python train.py --d_model=256 --vocab_size=675 --activation="swiglu" --norm="layernorm" --norm_eps=1e-05 --rope_fraction=1.0 --attn_scale=0.154 --tie_embeddings=false --optimizer="muon" --lr=0.00149 --warmup_steps=0 --schedule="wsd" --decay_shape="linear" --final_lr_fraction=0.05 --batch_tokens=32768
Each number is 50 + 15 x the weight over its row's rms, rounded and kept within 0 to 99. Layers, rows and columns count from 0. The size before them is the row's rms in percent of the matrix's.

# layer 11 MLP down (transposed), 704x256, rms 0.0906, rows 635-651, columns 192-255
102:55 62 27 36 53 76 71 36 48 64 41 52 69 24 61 45 46 35 82 39 33 27 29 52 35 33 42 43 68 45 39 53 48 35 47 41 56 50 72 70 51 24 45 61 55 66 47 41 42 63 35 67 47 17 27 19 58 54 66 66 48 41 22 60
106:88 53 33 24 78 47 49 27 39 78 33 47 29 43 63 38 45 32 36 40 61 31 57 38 12 19 32 35 64 54 40 84 23 33 39 31 60 58 60 65 62 35 55 52 50 32 41 54 66 67 34 36 41 38 47 75 57 37 54 67 34 54 51 41
105:51 77 29 60 39 48 40 57 20 71 69 29 51 51 57 55 47 56 45 49 38 49 63 30 53 27 46 33 64 58 22 56 66 43 47 42 51 72 44 25 48 33 87 70 34 39 38 56 40 58 60 74 70 51 43 59 43 64 36 37 44 46 61 71
104:47 52 53 54 21 48 37 54 54 33 60 57 16 38 31 79 62 24 49 34 68 80 39 70 37 30 75 57 39 26 33 30 75 25 40 65 41 46 61 48 66 62 33 43 40 38 39 68 28 55 62 46 62 41 15 75 28 39 70 47 56 35 78 69
097:75 24 59 76 58 52 73 59 50 40 50 41 59 47 76 51 33 43 39 42 50 53 63 49 40 67 52 35 48 55 51 37 72 50 30 32 22 52 47 44 26 60 32 64 49 30 54 25 26 57 58 40 47 62 71 52 76 37 53 63 41 55 68 52
092:52 45 58 40 55 58 50 41 42 89 33 59 52 78 73 69 23 55 59 54 72 60 41 73 05 34 51 33 43 38 63 54 25 51 53 60 46 61 47 47 59 47 21 36 64 68 32 74 66 68 27 17 43 61 66 25 11 67 48 43 44 32 49 58
099:54 65 26 70 59 68 27 34 49 62 32 68 41 68 55 43 35 33 56 30 26 39 65 27 45 39 74 32 49 32 56 71 57 65 72 48 52 31 53 51 53 83 53 63 71 30 62 78 56 41 29 16 41 48 45 67 40 46 72 57 54 55 57 22
100:42 66 68 38 57 49 56 55 58 36 41 53 59 77 25 43 49 52 35 63 26 47 45 58 40 09 52 71 62 39 67 24 51 58 64 36 58 22 32 72 67 59 64 25 71 44 65 54 52 37 62 43 33 37 68 37 33 29 12 73 43 40 60 36
105:38 74 52 61 51 69 58 48 37 35 45 74 71 58 40 69 47 51 56 75 36 82 30 81 42 38 83 40 62 34 44 42 65 49 30 53 23 34 50 48 50 14 35 30 12 55 42 50 56 69 36 43 58 63 35 47 61 67 68 32 31 38 33 56
096:39 66 57 41 60 62 36 27 55 43 47 59 78 42 53 78 63 49 29 51 54 51 58 39 31 73 41 46 60 37 50 63 42 28 61 64 40 43 50 49 62 28 57 58 46 38 54 57 31 42 45 52 65 57 82 68 46 30 31 65 60 53 62 71
087:21 50 44 46 55 41 37 54 25 80 65 65 59 46 52 63 58 54 74 58 48 28 44 67 18 49 97 47 64 51 32 64 45 48 41 62 35 41 51 36 59 57 46 85 79 49 76 32 36 47 56 55 65 46 69 55 66 58 43 35 66 64 45 59
095:68 64 45 32 56 53 42 57 28 63 23 34 51 63 44 31 80 31 61 55 51 46 30 64 54 71 40 69 65 33 51 50 46 45 43 65 35 62 13 36 60 45 61 31 70 56 58 41 56 34 30 24 53 31 86 51 53 51 58 47 52 39 50 36
102:55 60 47 28 62 32 22 33 25 37 27 53 43 61 73 53 51 58 39 55 71 51 74 55 75 73 40 45 66 46 43 45 32 55 50 47 48 42 38 70 48 62 46 66 30 50 49 39 64 30 35 64 42 63 41 71 55 51 32 70 43 64 38 62
097:42 45 24 84 29 47 55 32 57 44 62 39 52 62 47 28 26 61 61 61 58 28 75 38 41 22 50 60 59 51 41 44 63 35 64 54 47 99 11 39 51 40 55 54 63 44 47 35 49 66 15 40 55 58 20 43 60 33 29 63 38 27 24 59
104:55 38 64 64 23 33 69 48 34 83 71 26 57 72 54 58 47 70 38 42 47 71 46 65 66 45 49 31 45 43 80 54 65 53 77 60 80 64 68 45 38 69 35 63 40 30 40 41 59 25 38 66 53 46 52 27 58 56 45 56 38 36 27 44
105:39 67 60 53 55 68 50 52 47 59 23 59 36 55 69 51 53 80 63 47 28 43 58 35 47 47 57 50 45 32 59 41 76 26 44 51 59 74 50 54 51 51 63 83 66 54 62 38 49 40 69 61 32 77 37 57 36 72 70 28 25 60 22 42
102:72 72 53 41 46 57 31 35 30 79 37 73 60 23 45 46 66 64 52 51 42 84 72 26 50 46 61 55 57 48 14 57 59 69 30 52 62 53 68 22 68 42 17 17 40 57 52 70 52 67 38 74 51 46 72 49 59 36 80 56 29 34 73 27
# layer 11 MLP gate, 704x256, rms 0.0939, rows 636-652, columns 192-255
105:40 57 37 25 48 48 51 30 45 79 78 73 77 69 58 54 53 64 63 62 62 39 54 51 62 51 28 43 42 39 58 54 59 34 64 37 42 67 63 90 52 78 75 61 57 21 46 67 39 40 38 48 70 32 77 54 65 50 31 35 74 80 20 30
111:29 66 78 44 49 35 78 60 35 54 58 70 62 49 31 45 56 50 43 67 57 38 65 94 74 52 54 36 65 41 73 66 36 30 76 42 37 37 19 75 55 44 39 45 58 59 58 68 63 59 47 37 11 38 61 58 24 74 68 67 38 73 46 29
107:45 53 40 41 57 48 54 48 49 72 67 73 94 62 33 50 66 40 65 42 39 43 31 56 43 48 72 75 64 62 60 83 66 52 48 66 53 62 46 57 77 75 29 53 49 78 19 30 69 71 35 55 40 48 61 60 57 30 53 55 64 37 62 49
096:51 08 57 48 45 69 53 32 26 24 45 11 35 60 59 50 66 44 66 68 72 55 41 56 77 52 46 79 57 36 38 69 46 56 48 50 63 57 67 47 61 31 76 48 47 41 28 27 40 27 54 52 69 47 60 45 32 50 55 07 49 52 46 40
101:57 76 54 54 25 29 47 34 46 43 41 64 65 23 64 58 43 71 17 36 56 34 68 52 62 43 28 37 63 68 46 27 40 53 61 43 56 28 56 61 28 40 93 65 42 51 56 43 54 51 56 47 38 47 40 24 84 34 20 34 32 52 57 43
102:47 62 50 46 72 63 54 45 54 74 38 44 37 55 52 60 56 24 28 36 35 47 43 41 55 65 41 45 31 38 43 73 40 28 44 48 40 37 52 71 64 45 69 32 58 56 52 77 58 51 36 33 60 21 53 36 28 52 64 52 65 57 48 28
102:46 58 58 44 57 92 54 39 49 43 41 32 48 73 32 44 29 38 61 71 60 52 47 25 77 62 26 56 46 68 41 20 55 59 25 62 25 47 63 49 23 66 65 55 52 12 46 59 65 66 46 39 70 54 30 57 36 63 47 48 41 51 69 29
102:80 46 53 53 32 53 41 34 73 39 62 44 40 57 52 25 48 76 48 22 46 29 58 78 52 43 52 65 53 40 47 35 43 61 55 41 19 40 32 65 39 53 66 71 72 34 41 36 42 58 64 75 72 31 39 56 44 61 55 50 59 39 76 68
097:32 18 49 52 33 45 60 53 68 60 70 65 58 44 45 37 58 45 68 65 54 55 52 21 39 32 62 61 44 61 52 50 10 42 60 56 58 37 58 77 45 54 32 56 65 64 32 66 37 59 29 67 99 56 43 69 55 56 68 41 43 49 50 59
089:37 41 74 64 51 40 55 82 59 51 35 25 77 40 36 65 22 52 41 81 36 71 60 74 48 41 33 75 52 76 40 38 73 77 27 68 50 78 59 41 54 55 63 55 60 42 37 53 59 51 37 24 63 42 50 67 58 52 18 50 48 56 38 46
098:40 40 50 43 26 30 49 36 79 44 74 35 57 51 49 50 52 63 81 37 46 76 55 31 47 25 46 50 64 60 71 35 52 53 71 52 64 57 78 68 43 84 37 46 34 58 43 72 49 62 52 59 55 74 56 21 58 43 62 53 42 55 50 69
095:55 65 40 62 61 67 63 60 33 31 50 42 79 44 44 27 51 41 61 61 40 47 42 43 63 56 62 59 21 38 53 31 29 70 67 51 77 60 45 66 65 47 54 52 34 43 46 35 39 58 38 37 59 71 49 71 39 74 81 56 68 58 35 57
093:62 46 46 26 41 34 65 46 17 68 38 13 62 53 19 71 32 65 47 38 49 54 42 59 56 36 95 39 53 17 51 55 50 46 45 40 50 48 70 21 51 64 46 66 38 71 59 69 84 56 44 38 62 58 47 51 38 43 44 59 57 59 32 55
107:49 68 59 62 40 59 54 45 45 41 37 51 40 80 32 45 45 49 37 42 30 63 43 52 44 31 38 44 64 68 26 45 54 35 73 72 42 62 50 53 57 55 48 29 59 34 56 53 79 20 34 34 43 44 42 56 18 45 39 54 67 68 39 64
107:40 55 54 36 69 36 36 60 81 47 38 65 56 52 45 39 41 51 73 41 51 58 65 56 40 63 58 40 40 33 34 17 54 37 58 90 23 32 40 40 39 72 53 42 31 58 47 58 33 13 41 57 48 57 63 41 54 57 37 59 87 78 77 49
106:65 41 40 30 53 44 62 46 37 32 18 36 37 32 59 44 92 79 32 57 16 62 65 58 64 38 52 49 44 40 42 44 66 45 40 57 64 35 19 41 42 39 38 85 60 49 55 49 46 33 44 68 61 58 31 48 64 66 41 67 40 68 55 70
111:58 53 62 71 52 42 12 65 38 54 44 56 66 44 47 48 46 31 84 54 46 53 42 57 53 48 74 32 33 56 42 64 47 52 52 51 36 23 67 29 42 78 57 53 18 41 48 28 38 60 57 56 53 52 49 63 42 65 85 43 50 15 70 82
# layer 11 MLP up, 704x256, rms 0.0964, rows 636-652, columns 192-255
106:56 53 72 66 25 48 79 51 55 45 52 41 35 44 34 49 42 53 67 85 27 49 44 60 58 73 62 52 35 42 56 33 75 31 71 43 47 33 45 76 50 28 49 70 55 68 53 46 42 33 53 56 80 55 48 64 48 56 61 67 28 35 32 15
107:44 22 33 35 48 41 70 51 41 70 52 49 72 49 47 52 68 50 51 61 71 50 38 57 35 40 62 30 68 49 25 49 56 55 33 09 72 39 61 64 77 64 30 22 41 32 57 39 52 49 49 35 19 33 49 48 32 71 42 53 47 70 65 21
104:28 54 30 58 49 44 61 37 51 75 61 46 62 46 51 42 60 65 76 64 39 52 36 35 51 80 45 65 39 60 47 35 66 42 50 51 61 37 70 48 46 65 50 63 51 74 33 38 63 35 36 36 72 28 58 34 58 45 69 45 84 78 31 53
100:25 41 42 40 40 27 67 42 53 51 84 63 67 31 39 55 43 53 70 35 37 48 68 58 55 52 56 44 35 51 50 13 64 77 29 60 61 73 35 31 60 57 57 69 32 44 29 32 63 47 53 65 61 57 39 40 74 74 13 39 66 73 39 63
093:45 50 40 36 38 30 38 41 47 49 44 47 44 34 21 35 52 51 14 65 52 50 44 59 46 57 50 39 72 69 21 38 79 37 28 64 41 62 76 55 47 63 58 48 42 35 69 12 63 43 40 47 81 60 44 42 63 48 30 27 71 46 35 47
099:67 71 44 26 37 38 62 56 57 73 49 55 60 32 68 58 31 66 56 61 69 47 26 53 66 40 54 67 32 56 23 12 63 50 50 48 56 56 37 64 51 69 31 51 27 42 40 62 25 60 44 44 21 58 33 55 66 46 55 40 55 44 34 60
104:67 58 48 68 44 54 40 39 42 50 61 33 49 56 42 38 44 43 51 33 43 36 52 58 44 64 57 28 53 43 36 50 50 59 31 27 40 58 38 67 62 53 66 63 69 53 50 30 54 59 64 48 34 63 71 60 83 45 45 55 40 12 24 48
101:67 52 72 36 55 39 23 46 79 46 34 27 77 43 38 36 39 43 50 40 32 29 60 67 39 56 48 49 60 67 73 57 48 54 34 47 39 50 82 54 55 41 70 60 58 34 43 51 48 44 66 60 43 46 61 40 61 55 34 38 54 79 81 41
096:56 60 22 51 38 55 37 56 30 67 52 43 44 24 52 45 61 28 61 36 58 40 30 44 56 29 61 38 41 68 42 50 49 46 44 34 68 67 32 45 43 90 73 55 43 54 56 51 41 55 60 63 59 57 58 49 44 44 65 65 54 65 42 48
091:53 13 65 54 51 34 38 46 67 40 36 40 70 54 65 40 36 56 34 39 41 70 38 26 87 56 52 73 72 50 46 71 44 48 52 62 42 65 47 47 77 44 56 51 62 34 42 69 48 48 26 42 33 31 38 50 41 71 24 34 41 69 63 16
095:53 55 42 49 71 63 41 33 42 38 52 68 60 45 28 48 40 68 64 35 48 39 44 54 63 25 69 52 57 60 52 55 40 69 53 58 54 52 61 44 38 58 29 54 35 38 69 39 45 52 70 38 57 65 06 42 56 74 41 51 30 52 30 63
100:62 39 28 46 41 41 56 41 39 68 50 56 47 47 57 44 64 67 64 52 50 55 53 65 44 34 63 48 37 61 29 27 65 50 34 73 59 44 56 62 48 60 53 61 56 43 46 66 47 63 25 46 37 16 23 32 51 68 46 48 66 78 60 48
093:39 59 56 46 56 47 72 77 36 31 66 50 39 54 47 32 47 13 45 68 36 62 62 51 27 80 39 75 55 46 64 39 61 58 28 51 61 37 44 68 48 17 40 40 49 71 35 44 57 45 46 13 44 34 51 41 48 36 49 34 59 44 41 35
105:61 64 40 68 40 50 55 48 34 27 46 62 79 36 45 55 45 12 89 44 67 60 22 42 58 62 39 69 37 52 62 76 76 61 50 55 74 70 27 53 31 25 68 47 35 72 48 67 58 31 54 49 47 27 49 63 45 71 20 42 43 75 65 42
109:68 26 40 48 52 46 50 47 47 64 73 64 41 79 25 25 59 27 40 37 54 37 47 40 54 29 79 47 67 40 51 36 49 50 51 22 67 57 52 64 43 54 51 44 58 57 43 32 90 72 35 54 35 47 36 55 44 85 48 30 24 40 52 64
105:41 39 70 57 31 51 29 47 50 27 45 45 39 94 72 63 58 40 78 47 48 60 38 49 62 44 63 39 45 76 31 43 48 70 38 37 56 38 54 68 15 52 55 30 28 45 66 51 82 60 54 51 16 71 41 41 42 32 74 70 56 30 52 82
108:30 44 40 99 48 54 63 43 47 29 42 33 47 49 62 47 53 28 40 54 86 42 41 54 42 64 50 54 34 31 68 49 60 55 46 48 50 55 47 64 11 41 52 61 73 50 54 38 40 50 32 61 39 66 45 49 32 48 14 54 41 48 68 55